Weights of a small GPT-style language model, trained from scratch on English Wikipedia.
Size: 9 layers, width 320, MLP 1280 GELU, 32M parameters.
Architecture: rotary positions, biases on query, key and value, attention and MLP in parallel.
Training: a variant of Adam for these matrices, 751M tokens, 11460 steps.
Each number is 500 + 50 x the weight over its row's rms, rounded and kept within 0 to 999. Layers, rows and columns count from 0. Numbers have three digits each. The size before them is the row's rms in percent of the matrix's.

# layer 4 MLP down (transposed), 1280x320, rms 0.05, rows 515-558, columns 160-319
087:501488434504480524413394504484485491545469472628402516519486473547484468457608444384601556419499418482395573598532544538486454512519457477490555509406465492440457409498502431410442495410469523413541529502531501523434518520574528497558492500454480489497582552516447544474506494520509506543469465496492551577446490467545577532471621603505500478568516540562479426587426498563532505436494450534523460527501541562426425386489588489587515557477472502503529447531574540500531576552482496
092:460449518469380531536469421549538540481428453512471480515498504501526453415428566444495526480431435400595473409491514531430464523462633532522405532399441554588577541579491449447464477473552476427518541461490486469436505547476541472484513544616559500525468527521592556657510484428479522583496441437431514580554486495508462498548373531530550457478508463582531417469469421512453507516512543530504466525580490504429569505451422644537531514512578492482543481513480480449487553439531622
084:453473496448477470397457478490495526402513476533490542518486490534483565517569587388540453453538444522516527469539516412436477476550598586554429464508470545515480585514498497521527505551478520458568516550584518501430460450522377543443556520512515459341499518559654518493543520469523443441500550530451469473556510432449516522473468451480500521466563567522514497467531529538540450512509540386444505489515460502409413466502557501515432502538485486523474457565495506486485400542523627
105:502538552466460525455579519545482508560620343470526537465476479488529573550466539492544433559482580421507466404465493518520556503494538500535436380485463532572431438491490481493491501514439492468504544491540474522491553517521587505471585533458547526520473422518437584518466495604619518540485412517545430610512380472479426402535528528510491456488422499486511519529518483516536502462487554523469486511610391538597488492504514511554492492499492519467592536500630439471498527474568522
091:507616526540451574490614501542616549486488529468525487548479607470552528543460462551584375430572543548495446430550440548504501464582513463476479512466475425508580484509428507480482461488498462541441459426544457475495469537560481550525541570468584513444464459572476419621487521501421538410473512504521605631470536466557480484378443453501464471442535539475550537426588500552550541578531460544483464522489468503513503518542481486539480473479467503446502533528524444568518427399470399
089:537515421526416442540584536540416544543549527430335445525482568451505490497516504387490531539516501565513498410545529554509509497531461528482496578599545516532484433514524449511553508406548530491478411488519422560494457589503474496492478581535420497472475482513608564479466552467472531480512459482485479579519505463579453587556471444456601513486501505572426418535505593440503585561491493507455482452410425490493548501438469572420384462521410491604590496475563526465517536445540523
093:465426416477406412450528482472460441413465505489538481550480460543593542539467541522486517459522526495538400566445431477479489550540507472469417564550555539482511526433470584512451521380471481512595508574534476532603483472469544545495523523466483468489459492484485595537492491639475574479519547461507408567509418481525507463525499473514531600436468533486519530459495390526497490528438478455422475447442549451574492485470461493529457531441534461462551493503591463543518444498518583
104:483428601438501547533520458553540528513446479414520554454478507529412489548523460679639499536517543475533544458420446469533453494419424479523442462532500513565434518495430462519469460590439494452463418462491425536529510478533605608566506493400518510520469457473507579532416475553528507557512532455535409545447447534513501551478312476513511589503491451529560558543482578489535471467448517451541459461462567575510452507470625468470527470511559541552548507500425496414585510455448560
103:500458576484623385555545526526529449520482492522644421511591476444466531515554445504480467538530476472421413460491496469441441487452515440543488389453502483521467481432483489564541452487488546606464503512434461512562491583467501503505364448398486497460536539530495565410465514541561549503479426474537518497510624508570527484495632468579476559510542468522516499465620548481487464501557457494515441484499500543472487499550487647430420479481559557521461484524460395533448451418484489
094:509609488508457540544587512487514532491513525520469545423540548458510402483352478423432504517492554502578516505565556542600533497491482515507483426509487523417516488505513493519557459515524416514462520467401424431427444530418456542490578454510456537599489551524435496459535471541542536493409442525581518492501457580543508408544550530435519506507468532491424485456563452476435509510549517520499526504534542422506575576544465548464514316505424532483500490464476466446456482523480531
117:517503431493493403505414504473503552603554462508501483500611404511475457472620464358466494434460472525545469484544546546486488441468503508497529527524449416519425565566426502554479516509417398508607472496489465515543436514486500466555567506414456476491420578519487534574544481508508596547486548492544438604434514529390505559516469500516489474438540592466501492500595455501471507416576547557548603537437449472544455500550462560511469464551537520508466536470500544579559608412464468
087:442513384480508570512585473432488475548589471516538491581490389513516446472592483357471432535559588574470448524592532527424474502576464476497525451496533498488617514410495523439413439513504444441501565480454516495471543508504535433585458457496515413486508463472498529541441460432551440487389479478566557556531511550588530442546564462506579548450521556462510479483545556568462570478441524465513486502513452522386499460436501491517492506546464513512564521503469457520488416565409497
108:560478528463522536498497459536514469541494485420443455476540443492491577460543475505410493504487526503451538444497555443500524569443525487521489553507447472500446532464541545531474520537551475539570467472473497549501576540441565525539479473418499439479505409534562530555511561375524517566528473494568500458513425512467502581498315491415402487532399481539449593464507477453497491465423491619424463499512598457493462537492437480497491524475545496613551498467537523519483508515589539
118:476408480518446463441540475485545451564544577486442494527494418506449527516533520541570502507453546562520497505531480464491566538481498476485535563505498508473465529522448443610492429554470435515456460492530440528595420633519507486455496555465536497524538441476470396511542441513467525524477496567508567514402532507435445594490401462562535503417524427514548479471411533483445442492477446550510503510471456527476535509540623473504479435441479356487589467504458610447498526444477518
096:491551551371484477517527464490404423405554484503422501530503573459413514604406429460494446456460548487370439551523447513584407569515458487539519511519516488494552521513500511572539410504519534515497492414396432511508497538482453480448612492502503543450482534453530508537456526435511587543515497521566456497526547551503508451596534398558469516531511520484494572514540478483534441594510452561470501483507471563560596448579468459518468590487485486479476540523510518440566409464423546
100:450528523544485492482485375540442478561469510448481435536565566478494338477513443512507551468531570577541510481594513501479589505482501568560524490476486474650533534482465508512526554462497514499436570584478446579523431482546546476500503493440381498480485533462521496479475502529476565547423539538541498611476530474397523469619440511476533502463577491514506596506476585541477498510552443536530579513499474561477483502543425482521470455458485542533543564515539499513468573589489456
099:448489565450493535507534451476543535596489553496479514471469592506531499449539584371533403572487421593486484530463505450527540496462534513526431514572508514615428486427487593558429554503558518508499434544457567491488500431502489529470428413445527481550534612461548508529560534512560520555480499558467444470359470447555441494563613486522479440494586439561618453452505459569426459463461531479589518477438423469526448493500544547495503518543559534527529449583506536492493481544552556
116:523516483447508556539572473412446425481378482582540487479446583469459537487443450490483528484513578483454414485534506483543551542461562547559597528449528468557512482496474481438465459430528538438493504450561547406496570476500409442537493572398436537463601520464461541522446534497532621501493472525579523512565449419602579414473498428456520539532492526477432511432494513420501557551390464464434447543473485502469545489463414518477437578570516588459414470523554492445540466413541569
112:546467518473568537486493447540523516510456529508512452527442455483509575527483435355557538509569534447560578461446482459528471528522453399455566562494433521487519452530580503546470424449493445486439475524456438603533589516479581512524496492454462485427562644440481544534481546536459496560555565462486519534577469488482558507537592506443521547451468500519499561531419524540494455547550482525498637525464443520476477558538546510461422477484492459505506436502519501458518504535455539
098:534432524405426472555450456482509473518541478517418507574556459523499458419522603439548515470540561525497571482506596534534448496478496538398479466475466527418506628602489498529533538449517435478507574564508423516556541553527497470452537413557542508589530543450459606461438477466451416466402489620503585518500507562471478509500451469500473492574480536455487419527478526544487508576461508510457505486498471466481459545520503493467541548416572412515440446491499485468586580494567494
098:471526458387425518420542550408534507517571549471506526517487496500459484520552505480483555508524506508498578408451558575457488518569497495520465560477629462538604393576470474469518524559597533474552553474479469493487564572601493469594494554583473538429592473492478491403502506491441481491498491421522491471461508517481432454444398504562561559442547492574472514505559593492424505486410602508519526471485553436519471499498398503591482490528497605527486474526563459505417540612515517
095:577496507490535570494516487456544545576415456567482555466524452472534465533627529426438463488515522591478539422559426490587564529572500473444492477459481512495466464465500393467509443495424497500592448512453447591503562549493478441628502540457426534473469453438527508507482517412555479508441523514516492582569530524447509504463671499490562498410543558452506445546442480535585456565498542478415571520482520458513549549523546472570487463479472586527452489560590463515543470464533470
110:550484392574323599515470491500530510512539479391457540517450564502491595487526524279509498516505550491584488504553468487484462512586551506499580516510494578505558500514491555513466484424456580483594509407475478542465465579530490577467425505387445483506525581563449470539530472532515505522505454536486466495447423516445468487575571575530475405452521561488478504592512550481602484486557464526464501468457538481616379480458466525594488491443547505570549529531470508576501560574484522
099:419481410523524509536491471526496526444506433501568482621466464508490500489612460453436459455449385476535480494460463465380438526532441518498484519525454563449450498433549496548495561555426550481479597432592502438427451512513504531366440496470521472420537610500465456484563518444549528441606595618532561477364470492549453505451454485460458418535508505491446542470528531537522580486502512492552479446553475497582430506493508474539499477544574526466514440496502527529547493501448487
102:481440587445500557432493555451572549512502559495482458439469493533452487479481583522528512486456454589467425476531485546537544528564470455554453536551458417537552453451532446561508482520559503454516493511393451501540467514509462442518540576409550478499572691441481473526484519556422528511410474488468447485485562502430526608479424454415593483486522475578605572482565531409478389514477521577543405503535466542380447528552572507436593441474429475487556543535502468464500519474493445
118:631434510524530559541491488524569521491459534414511534468571443555406534457440505404498509538540543516462472479428487540477526443511541492574483501547676476492403497487427494444477486512569429568600556554510647555593458530499569527516520497465570452468501508432493526439502551484525466472481553495549475472520408555486583527487327485389483512565439550445491562471499494487524530432527524484442482519583511624518490496487491432464513467501483594520452488540572524453409508561556515
125:488453415452549468561465517512477438474524531588566498542481449590513513465467482302547471556511533470490440488433458535468431536509481464486598518579476439539524474569494498557424459571448425415504515550460583455429549562489586470446400522440516523464591627507533423553504493476466431506509492510496445531459518465490537478525535544475503468576494517445521441559534484445483488591462462576465496582493548481411466495454471541559529489577413573479499511454531456552524542525502501
108:558566719509605553499512490543514501561459497568415513466501469488532427473525513614489600457498464563473547533487563498468487506457536416598526466537554430471558412507420525551470438537480509503484466399500419585599581588509533472582470546452514490486466424455466441508512491490495556615511468526463463625533490482474566486540486507453456601542530496570470466508436506541494544419441500522498551490495437459472472516504594473457497490466496527521480489529504455509495493533498475
105:545412487432493542526533557573497551571440547454542421539519524539523483479497468486444514563541493558519525463418577505466538532449524511486479490474403418431511583526534511545468500514531419550544470610509424623587533561475528521474466494428472470552486609542522425514516464463510422499539482473480524392552504449506474506548456597451438528590518454589485466490602530576540471500521386562459514579521522506468420518416496530528523466589485471443468416460504578466534460455510479
101:539466519576480473548438416460553487485490461432442480528577526461502550455527452533479447512550437530541512523586471495551480585533514460598495583508411396485454466441466478595514452489551604464529578491493392509415516490552506429590521544559503465433509439536422475447509523500512446498572484501598488591435583517567449530556480528551500490524536442506486576454445558470565515583569502439544583542477539409520455464551488507571446586488499552464525447484478497592496509522453515
088:530461498513457571467512569495567435521466587484458487449440543419494547518549532403527565420468436467533482540549445538492484585530470496477525543437672494479534486545469427469502466496452469562509516509460508468536376527499552467504528480430447545470524543507465478433486559431518531463413534483418545397544394509525481463490520466570461575580398537385424483500476478579491519562536584539562439466514499573382489377464461484472427514581551551455486551534606389512584470427549507
107:588487356412444599603486519487520552552456510423436530470560551480458511582456567304521522504473504506618555478491406484547481456488489482484499439514529577537459510467497564562455489511545508512468523431471608463537503512505527565451395427467441441581556658519506442657479540452619479571474445537418443532446477469505418446540574538546512400485513498539578518449472508490452500472456448475514462459454439435572486439526557603526520481543528562498519469508479571462471537547537533
101:522473416463488502446481490434442586506478406588493522555422486495561551490641504396505460451539434524599571501441542498467540487568548497447534447517552549470530444475456417473542479530475543573454539504517488506547402499512533460452611506509495474489455570517566556519466518480486438439596479516498452421555549510500486500511678542508530484542404448524447448472545550518578543519454452604398493533484503516496514558510457493558568451510505450445420483444500484416434422604590428
141:468460639483364515416513549524513501506543514534463545482514489556451475514491497819479507555497432458468483539378466543468475418479512572528433505504516455459476448455493503525541585476523457490448487491435453543565500568543532506509525572506435496507528304460409521360418556517474475519572516501490507473539483434490572532479339525510462538503557510556450430496470477584570462448490510519480475522508510534455525471552483524475495551533491468527573509480465518477518540549490523
094:560443565530454521500438493571525485449448469416502498472505509502437463541426552466510466501509531441440499506366483551567495531464565425519456551405482469578513509489528527508476532493467430523523451623474463529547535494505507512517569483524542551562496552472556545480595578421543386550547543496505465513463459460449461460513528498493367487492481466466547467545561527532539444452492466582451593479491373447503593518496518450584477410452532556539460502500518471524571595488458504
096:492500480465503448463435498527429464465462471516503495522519569401524517500483497421419513498500532608478516471542483495620439515504481484493499532585508524438488516440421549490547473485501503585442460528491478441404535504539475478506552589472541512534500570488410505447486470473439480522476485514543368557491428577588521548564538412434544475477504597480592499423570519542453468501488578538494509449536453560479554440516387594397459500529520511512499550480526462473377584444529628
104:533580398426490528455444475481407589474511468593514523529520501474494456471563541411501584435469522534571476560510581454460430597507467503476489536410522455458480509461440517442553494615582472546457544542497484515407469536494516447523505524482578440495492500601465500548511495523542552362548519507503463405553491517496460509627568639509464542499456433475472436508510442488481491509509506502414457609514522527518519459480425531463468478616509531471455449505529431382451502484548501
091:548489440567489606479531529540487471436557555531490555415443522488461420545543499482541388408451518458509488524477449514427539524466581496521438501495537501544442458594485513422507522470549505404543534487527521448563491561498531480430489531517560497488454447431524577503439491509489433626466499558505546579502538475482461493441435500543452549552540422613587499511479483568502531547504528484512475533405449495509557518403487497564560410464531461521520427467512536570470529479528535
109:445538491544458516530540520481559423512448444379510505513450534575476588440409585517486413506509460510448406504470600528509433568512508563476539510449505392523527528507510563564475521583448505446468561458508514532497522498479536520473486548463518457521596472454586526454495516510519435504389550461434493507488569401570597410427481613482534497503519512450483559555485615349456444513501459561496442551516578442508512414416455540527496633544550508524470450524551528485474408499509519
083:474467478497440504486486499492467546446514484544529572491428400635620497433451512561469556437468566476446509499541451479530468448513488568532489496599450413471572500519562632423473473609537517513489450531490523509493526539501585440592476456510532478465516464486406442555424502541429476550565516477512643599553521470413493447524523556423431512483564498466482582443433511548570425509495495498526544438404602524444457527504426469539584545449463545527462483490546511402526550554542445
112:485538568421554556438531482486408523504445496552477491429460498588490443561559516417592489446530465605396505561500640494512475506534481470560536400557510487477552517437480513506507451543483550467517543467501519484545576517495481479502468510570534473536447552555518502506429531499575442520441436603505546528599555456441527516520535459483437519513478489557493535591579505532438601527495489494542501480473396470520619579461531541478415428490459514443513524577428541500511556506508367
124:454582547488469588483513450448512472456541441435592472438476495552521486421488513430519417503581470476470535505354443501484439481525442502432546394449499544406415487508578513573521488472422504525550533583541490608432529461521466526488486507484526582491549498500536480516581466514480559540455424419541556508543496489500494506521542582452522483487522534668444563516568519514503456443578518527549503473546518448607440567478581543413534553440461496591482473540411484529501400490516504
097:436502535536562504509487525498392479550505541556463462480361419485478373474499494414512432508542550490434416523448414510416510549547565469477472493430473580465529533464601537458450496501620452432487490489423516494506521555457460503543539434517544530457404543535489520543431474575436554436466474520497497563526474452552661548487450517607518524507513497555542607513594535473514431531471466408445453486477521477567560449439515507500553559439524531476563441487519503442562452499476562
114:502541587510409544470582532518455508577511518516451555492506533431523453470459518458548518599449484594497495456511468527536500477589537521532496431373561478462536426513582432548471502418606542500502458478474476484581425546420467526455459464390594541544534573494524500393537547440465494582524509492490432458432512465409496484534444557535449487493543481595510467662463592574488533455471455502490523414411471481480543634506436468530438537430505533485474535489488535545469625495475475
# layer 4 MLP up, 1280x320, rms 0.0683, rows 516-559, columns 160-319
092:509511490424514536466455557520613432508443575473526583507473551497594463580546449482452511536486560496534531465549564493494508542471440542590435428536504494505485489434424507539491543539467495530469476571523377459468538440369497452515577459501450462497471507543540443466392482459527562478511570514540516528503521457545403509513493397474439491498611471531496578439429553469454519446564522545484537591423442520553511414554555470552511537499493564466498360401562521525539507558426480
094:536480462479473620464519518519478581490529481495497504417470531443557480494481538494502456387480557513454568452500497514593510516379519525468557492467506548522515440491471526411473541571507570524460550600516537390520437410530400484539542437526483471553510531513435532448556485482591472436540458467458492563548466418455469402497506504505530452572488437522494489450453555517400491368553467499525527478527519410611488542596468537553498425449601508435471420447482550484492601523475382
107:489535494531455570496534462419537565534522491480394529553476502524540451461584569448530625508439488479526561562429474526458470518477397512549465521592527509478599439558499484540553481488613481625547496540432575536495533458523458542418473499443472481507518496587442477524440513553487525541495486531482499487543471526497516554555474477528542594502590524528512547522470464557413510581510496564503558458449508573473442460507500478497445448472579538508534478588452554412501454546481536
094:499460469469422423517506513550467440554502540519465461595508503517445586453551468512586570538567520517543579513513447452406452486503530568504529382496470579502388570489551459551550516543449475561489434443489553566512481437419430496413445415511447487541559465524518543457434533468573448640492522631423434445474497558435503561585493533526532477480428473551442519498416574522481552431426594479469538465513529511480527392454510506433483503488485480519452446518470512398585507569525541
096:541517473511467456533455462384509516456558452507450555492539400541545451563501583498491523562511517515565594555493473499519589534459504568510551519524502511590405557403489586379499547516427511503554560499495416462509522478467552550421497539502497481501528464490608489493581508467494404425540434519494472539482570487474495538556598559463440462525430491392536514524429439497458540391527427455434518443515495470511474539606551491620578462548547466508477423485410502459483477472433485
100:537527426453478494517560466437517599541434429394467575460511561436523489478613518499509461432499471451512524567503447459416487527517473483565525537511486569558538510409470466555517552469556541467504524517438519556500487548444469479471447455472501446516504530578497526551446525592504530470522406460481442492513444405481575542568508454471507467558540561595533560520485424468503457562407603475494570522526472609531449452564526499453467537574503521515454371536406494438510500532537498
107:501520462511522454537625549461530533543462500543444476463543508524495399570537490481470457484500523530421500508363474553535531449444548397518537473548629525519505558477498540481411482481574531525400482573525618412570505544542554550576548521453453490494534581453428462605571435495489459481504569486440456526443449485696519524474506529532565497514474515632480565472430538557445485483479437495477442503511445561477500550488518493601453571548445552487534456463485501470410443481536521
109:493504471464439523479462480464507647448471462464473507499556518516434585512516467519553580530464518617553490583446474515546601430449542546516437478478521497395443457552518539524491600468393525399587480490484501495506587536460572509469427445492417512493490511439423471483484483491497533494445480557485475525472424483461458500633457528514575429461432513572539523461461484478506484498521450412484511457373528400527530459516513452456533519457512592577449517529482501493498467532473482
096:471520489450506462501485459424502496515520517466519519506456435505482560546548498480550531560564441553464506513508468491526484513494604576501536423427538568605420452536454510507434587438528525534514455459466569557537550586582562559438395472512448514469447523575510519550449506462570476452515567470483496567414639452417579534474470483546515456389523537543492504512365550498516487495425530506448473456401526496442493430480455478473447608520530456535570431600438518483466506550549530
104:554422494510436560487413496608548412446534525514404508543517515465473469529562587426499505523461483525503569477513470492472520489505520480456477476495541526524476482543479500558540564448533434527571574571437501480511402490548443421384490439488541477515485535451502461465449545510480467548477452528374526628591444438516508554567511458498513519515469510570454553440442479447445435455554512434556548497538547543493563489531579548480480583427521578499487494572584478415471592496472495
095:443477521527568596516467609522534492566511527533436525458546559458520525484447453554534464485419559465470506539384468501472517439578589528526500494514542507461474517577494511525506558584493499509477487502531467468514585455467555489519422466483518563491507561462518488578396491462473554455496483450402453555509481310534448490514499508451498437549505397536450407537417478578598511533501496500437525458517482433567367526635538589465451532493528498454596526461562595570480580481525465
105:576453477420519498532507506393544489485536498479537602476518547530476519505547501413584480560473490487610576537434542489471522504476504542536583419565578457549453392422442507524409602514559494488560478537481507512427450528537532544490518484438492514510489539523464419519491506467550500515486512487413448564534502448459502436461477481544517523471510547496542530542470592532409510433500457454468427535526470459556508479564583585590486453532567549473468495426517500521499545511498495
114:478437437514468428517522572560571597548530569508483474513505518566517482530474485487477475476582444510531535506508497461504554470536440437540522544492530530469512463506458591549472497510554524511484428463483602579573547543610553521501462416473453592518488556535462416617521531465517411580488504468461549535451391518551515550428565517541469582499525419545532491456436546445482535404432452435438469477524452558485426539538541508490489595517478504619469454535478539464477484559533448
097:482461464555423491594619568487481538524420459538533484496480552490460518567586556491508536618490610484489507557502482594424573434472500501454522478485481505544388539577530511432560593436541522502459439521480494558561520512476517560464475539475459497569601502451458461555444461475540475450475458510446460550350550482554510495455517524512524471506513466489539464522485501469344596470479415511497508507500476511551462489534529575439436520430463487507476461518487534548453489600503499
105:603571468558509542527506432514604549563491487494460481505546509500518467582405506452419481550477386424466482458386444486388477576468471478467515483448505525578503531521559581476493514414484485507534551422505490508528556472466505523454445508461507508530481533511480448530519484511436497515465437523429503470442478488608527541578540499564468419525565459566563507499414610495433469563477476425439376489527545484452512512494420556390559541512462495528499484576446531535530439604537453
086:473492477455509527489503389404481536589450509549600515485501525488482491579555491506528421480469493537563596486438491455465565483425450607488444507528475522529451429423523484540466500554567534490482507546471495513517507500531536569462459405489496576526631496536546482556556479483514427541473498560449584507337431456529451499490549462567463473560540487632453502464459463497375530444487442426436440469501441461493448442445529608458508513508565506519570436528442555499401519556519495
112:535405476502522450507448522528478454483400532480426536578482506475439510489494501508513584529521522511537487495483509502486589467491503495492557484473501610511537465428470509495500501436507455565530428478474503495474463499545465562498472421493438549499517483424509608469585522483544498497444390565481488463512443516522425499534551501541455493494472528442482401542480473523501611495474477446474429514420522464483568480489558534480570508466615528505477505577454539465562570469489572
112:570540484568492548559468522505485549521486483473487433429490435518498459454490438414470431454544466548625601447492492539474468471429513434432486420553529586478429479549529493464469428458540450493430454458482510430619517496439585500460394492516459470542462612544485502528535498532466428444448493451459426507487630365523486433554538493538464456515512488484470532544385487465401484512487429475571537547542451510474434559510456580446451508509436506386490430459411520561589492501434524
101:559485519526502542505444502494399426567510510420455591461481516500500510508529498473569534491381486469436496523443489508453462479452502439466460465634508550500491462473419500449479643480496500592484544551528462496448439480481549472433519536476507514487473531468553486428394562555475509510498581504518520454463504428464561476523514497560522548479496492501400500506473491499452472531491487537465566587433454552512511465573467545532449484560595558526522440519451521522463636545477462
104:518538480489489539545482485500487507558510552475440529533488547526520470495564429518465537448455511520512605417473488497531416391391488489412429503584618604510527478487470473475545584566566544541530594458453514467482552408572516530501432480483470486519519476536557468499483532515527447560458515525539566450502645453515517483513584520555527487500542508480479479517595527572417505508531460482525527490579533462556484444503483447538515561493521466541480522583542543418490582534401520
100:496522467553430494521528541524519457535468504385519447508479509486454482527493531478516443525545585548606472566500545476490433464446453370550514540456465558456624409520559639484461485519480588501436552464491528482537517506537535528506416491485483478593613543480528455495419491461518503585530509565475451530399517427488432432550484473471383525579493530509445599536442541412419557491440457499504418472468485618493446487440552520488460467542532526476481453514462488559496495527445483
098:542577485422491465548482590538551554518517571445481608463531462508476469510540506485548472514515469562547507486498450479486451542594466509458490556541596512610505402506497439595499479470532456445524452489551526471436480505534447602484455469461470467561519535542494436405477462532503539511474408496485471519425422497503444513489529565422426547561606464646544513418500523549590518448451450483537500474437476474491573436506588505504557544536432586506542545491372547531533516537482502
105:538543480433409519493529599427497549495464520503527628449505463435494482527497641435478521552552515506536597470546426540530511480515584398531514474453523483551477536558449494533579500502533496576409486550474520493565559519430460492467510470518458533461417526454605514600427599405528570573491514499491302478485564462492576529496523574409479523530428477449474467457531529540523444492538458546464410500480527443467516426482489529438467551530429527427597581470480426469413491467526498
105:483472405458551525544548496472550540573544533478538504491613544560421466410415571497453402448461499564502461456471434546433540493426505486396417511541437460514412532516553517536577450484517478512494540566442555469497387459519478504527463483430464514607422648515461510469489558585433520468451524520485433575449537526522517520461496500449468478520598503507505495545591553581481485496438468474501423613569475561430460496521549569443559444468447478483549530522462508448484508518531480
109:493515500476478488507605537520577488511474547495484500508529465478450545499453564430518556632450647540495452468479519472563482458512525550509547436532651441432511377547537546604500555468540533611441437422442479510498417549502532482481487547482455576544479545489556479437528592517521513523445543481493392539450546521579496452562470493537424510516578519507522506546486448455487511430510443607531533474469431534540412439577534487401398531489554591573469377545440476433472488569541531
116:495492418405490630531530548476570515420501429550540547485505523576459521434436558471565551482546535541599561500516513501528519473547428363415429563518635588510532541480552510491523471464534435545435525523387536518525476497495642437498427497447505525487456485513411544555491451490512565609455449470435540421488529477465458447549571434489509511482467541520534568417491573525532492484473544436467502525476527543451479519473573582532503497529518562490509518490530512448477543502458532
109:603462527526423525598474563400438509582466536468541475595536566590518500555500540435507555554528528526562464417528504379475477499555473505518492469539455563479517483346511495551498506495471490454520526495530519513515520438537470557546455460475418511545531516511547500486388573480522481556521489515471469534478401494425443456483481500484539516452425585516498488544497460457524391555477515548547489469414584520557410485586567525459444519638500459476456497510445469471425453508572481
100:526538530448487577468531561576483523562475508423444566460503513484507511496464434440560475582468562646524523441499561414458511520477494466568546448491585579517520452465507529592448460530563464472503496476497498356449586556475535502506491527542400479543535474458418433447556550517572494501487466537425419519526463465526472465597534512496526421540503538583443499434378695448475490559428463475594464570493496412452494447428554429402529553544439548352535462459530583444417475417578463
100:497467469480477501556493493481467494508501454521488511548539388450510445570496519430503534486449573511524531551512505528525539358499559482428567583464501542502550562486526549505421454458574514548584443516493590610538527565532500534375492504450450516563518494590506594621493483486557423568537511550513478525422540433550555442433581493559496480457446576531435480587492532495513501493433549444470425370505427488559505421504532552498443488527552435503593509455615609427564496518471491
096:530532503477419545570566524573429524576459477435530466436586395484463467577507541497462521572509475485520437588522534478513473525542496390537511515454475512478438482525411514466519582578516480475499447522532462492568595466401506509510467473555510418557436482462504449530511536543467516599483371557533487561445521505451550483560556551512480425470619477561557462389458529567469531500399460536451555463464531505622521490558487515439508472458517496616485356458404535505451590485481458
071:506510514485371535571497493436477528544487487472469471440585575548477508514515554554555494512553495544597524477453457551538453417504499532507566421550530651536426470478497524534492450472444470473424509496521542417491575501511561517465401454477463537555568585531472433654487536466552540534452525497426535523443435447519502495517544543582528491456530474537598526477569488486424502548509483472532471364460443439530519441544568553510545478565531512551535479421468510467480508542529473
103:526503441476466480443409617578520474474455566519426524421512493482409551499438538470494461476499471564489482501440495499607493402517453494552452334488576489475534507521451551549404581571552415572502455465468593446452552500451525521419487477540427478512575493580456397474419666467508590448479499551544501472590531497475423518513518542525528520522635382580469522441494469486455456502527368515469461621498414569510541451485469499528589515443513619577482521509534589515514536444528522
184:519506488391350592523525559520491490533516523524429595490516517520455490453517504498500487568527432462480539585451473497449484420518471554538454512501522502460464465393516552497451601496490498484440551517403455507609457502495517606512543519513324495567495492379365472474457583495505468517516474495488470543511442437551498515497511476662402460472583565523511448440421499547490391461461445496444444539532437526514508470513521506486553630576491479499573426455454488461519529558591477
100:499541501512559490542500498469566525546517485559478460495506561497484535542492472517493515451444524421595505542491414485500556463405556487502525586575563485553508481452408481517577437490547461448481454470443533481426512455452453502436487377420454416568473621506473460611444493499425530415516504485489460508473498466461451550535494508457516349477504590504609457501492441520442538504499492461464514498514437455532511494574557584499470561434487587520605561539522563378534477521549536
103:534433496507533557534559513477537598400517461481457541527502468513392529500500515465529530482418480471493434563548527447469460498409432505553508416500458486601445499528436595592523521497551478497501462472525611519553433524419506500487457518460525551499606552575564545672486537470587470538547487495459555546509446368454504454440474499565463370527626553486593572551455491494493472502508501451498443578487397486443528558522516580520522527433474473476476521523514581448496462555423524
105:455557475606510540552549508407550487527501425528515465516486458544534492474572603458478496543415456632466424497464424520515481411579527473572382533660488534443481453519429562600501516412569543480547504484453535517545474560501654516486478402558470453519456505471471429531440517474522412486503505526538528497519590462503490519482602488502531452459500471482432542496428450536496494470515502475557522549460436601469502509568456500485534527494514563531506536578470563473474453476422556
097:467599485460594468549568479469470430513508525421396540455568602488482459423448512426529458460501524558589445484499564593527483559462529483479581483470523490472534563501539492524455472454495426492590466471467489455556442485362523570494507556502470412504544547509551434462568498477453535429463480473452448491473528591640456494568521521488565495473537458455456507551495529400536406444526537535490528410510482541535448516443495442572498438492475501492554510480537453471624526449457451
101:566442503444484505524531497505491590492527563523480549506533524497533526542568433478521592579513579456495544540531370489415571497560522449472494459540561549526508483536431499467521525410535505565504485538509499462482357460543440500479553425513506490539536531552454506561496486486534509631535461571536516570465456531527419572579477517515483590532477449547549404463506382591432610489477489513501561370478450558472481546550552452490516433433480512494549516600468476455533526525473549
083:535529518505514507495422466482492425543455546414504501598488539436465479506547484496545376480501434503577512440512465435460446490491554498508527479452495524552528496515426502529440473509482467521562554535499550529539566485476415433397489509490432464455470562404543399480543481452533571532474488493507505452507481508583505509512528513554538468467489517506519479595466546506437462478442557436401559450410491441566495422580535573447501476525441451498487448534559511581433456572528443
108:571476512429470468515473477405520487592471570471485585464507463427457500482498495461538483482550486477559560558504466507465482423497524533427484400562524535413547500517456497495478474480503613504526546511468530498479466423533608503481498480486476472522439544487567400510481558499428420582499582519497485542555534465463464487502504524530528483586469419455528427458497468429471562540514518579435452544466518579597506461631459524383515428445480574487530486596539463479445536561500425
110:593519416501469539533606566487536556494534409501457479392609458521515444512584576406464493488519514438527507508465526507510512523434459557465500459467524522555583537416528625475523418457611518543491473480541559492569496425526567527468460516479524568533502545558489515544519520467508461527486393478404542563569439474502498500555471581459456548537517374552501499498501518457481506526490573495489494467479426495443450458490511472474598505461521554534528491665438442530533469602442546
105:555504425462497568468538432623528574455515590414448500496488489460459516476555486479502472543499535469562508473508453412500524416464349556511611528473490540483484544488506542530500493515426522532496512526514564554564523539510552515462481482494443541515474494464421379620457494496553572515469474527465573513508514512429426418545497472514494472522431470504536427463667482517465550383593488529480478554471511377593583494477623584532530561468518547462454517413449458469443511502516425
103:567585451413493499492388514547456472551504531499384530480497487567429558486496508427472486471456525498532551514539428473524507425515492522493570569484546471462550468434452497570473470555491477581567428420500561476563400622427462588512458458511444613531505478537523496454486490369549501609462546574523466512481400518495494619549488528530489428465565492550462603563477491561507522528563514554480470521519476481471493435506521536392431467486525519433575580436497433461481622460528528
102:457473535501529465620521578540502489605370489522503530608556476489456521533471469482588430533458447549506476494483555465532506474528609480500472444443441565500500473471535592490434505556535422507427444478460510535589497492428471459418461520519394421513494497564540554499558488405505516536482492486467438508415471467528461438501485508643439432518481553453503507511533568619584498516502514451392473496375457494594458456578562529469526485468425395530505446483451508481537481545569573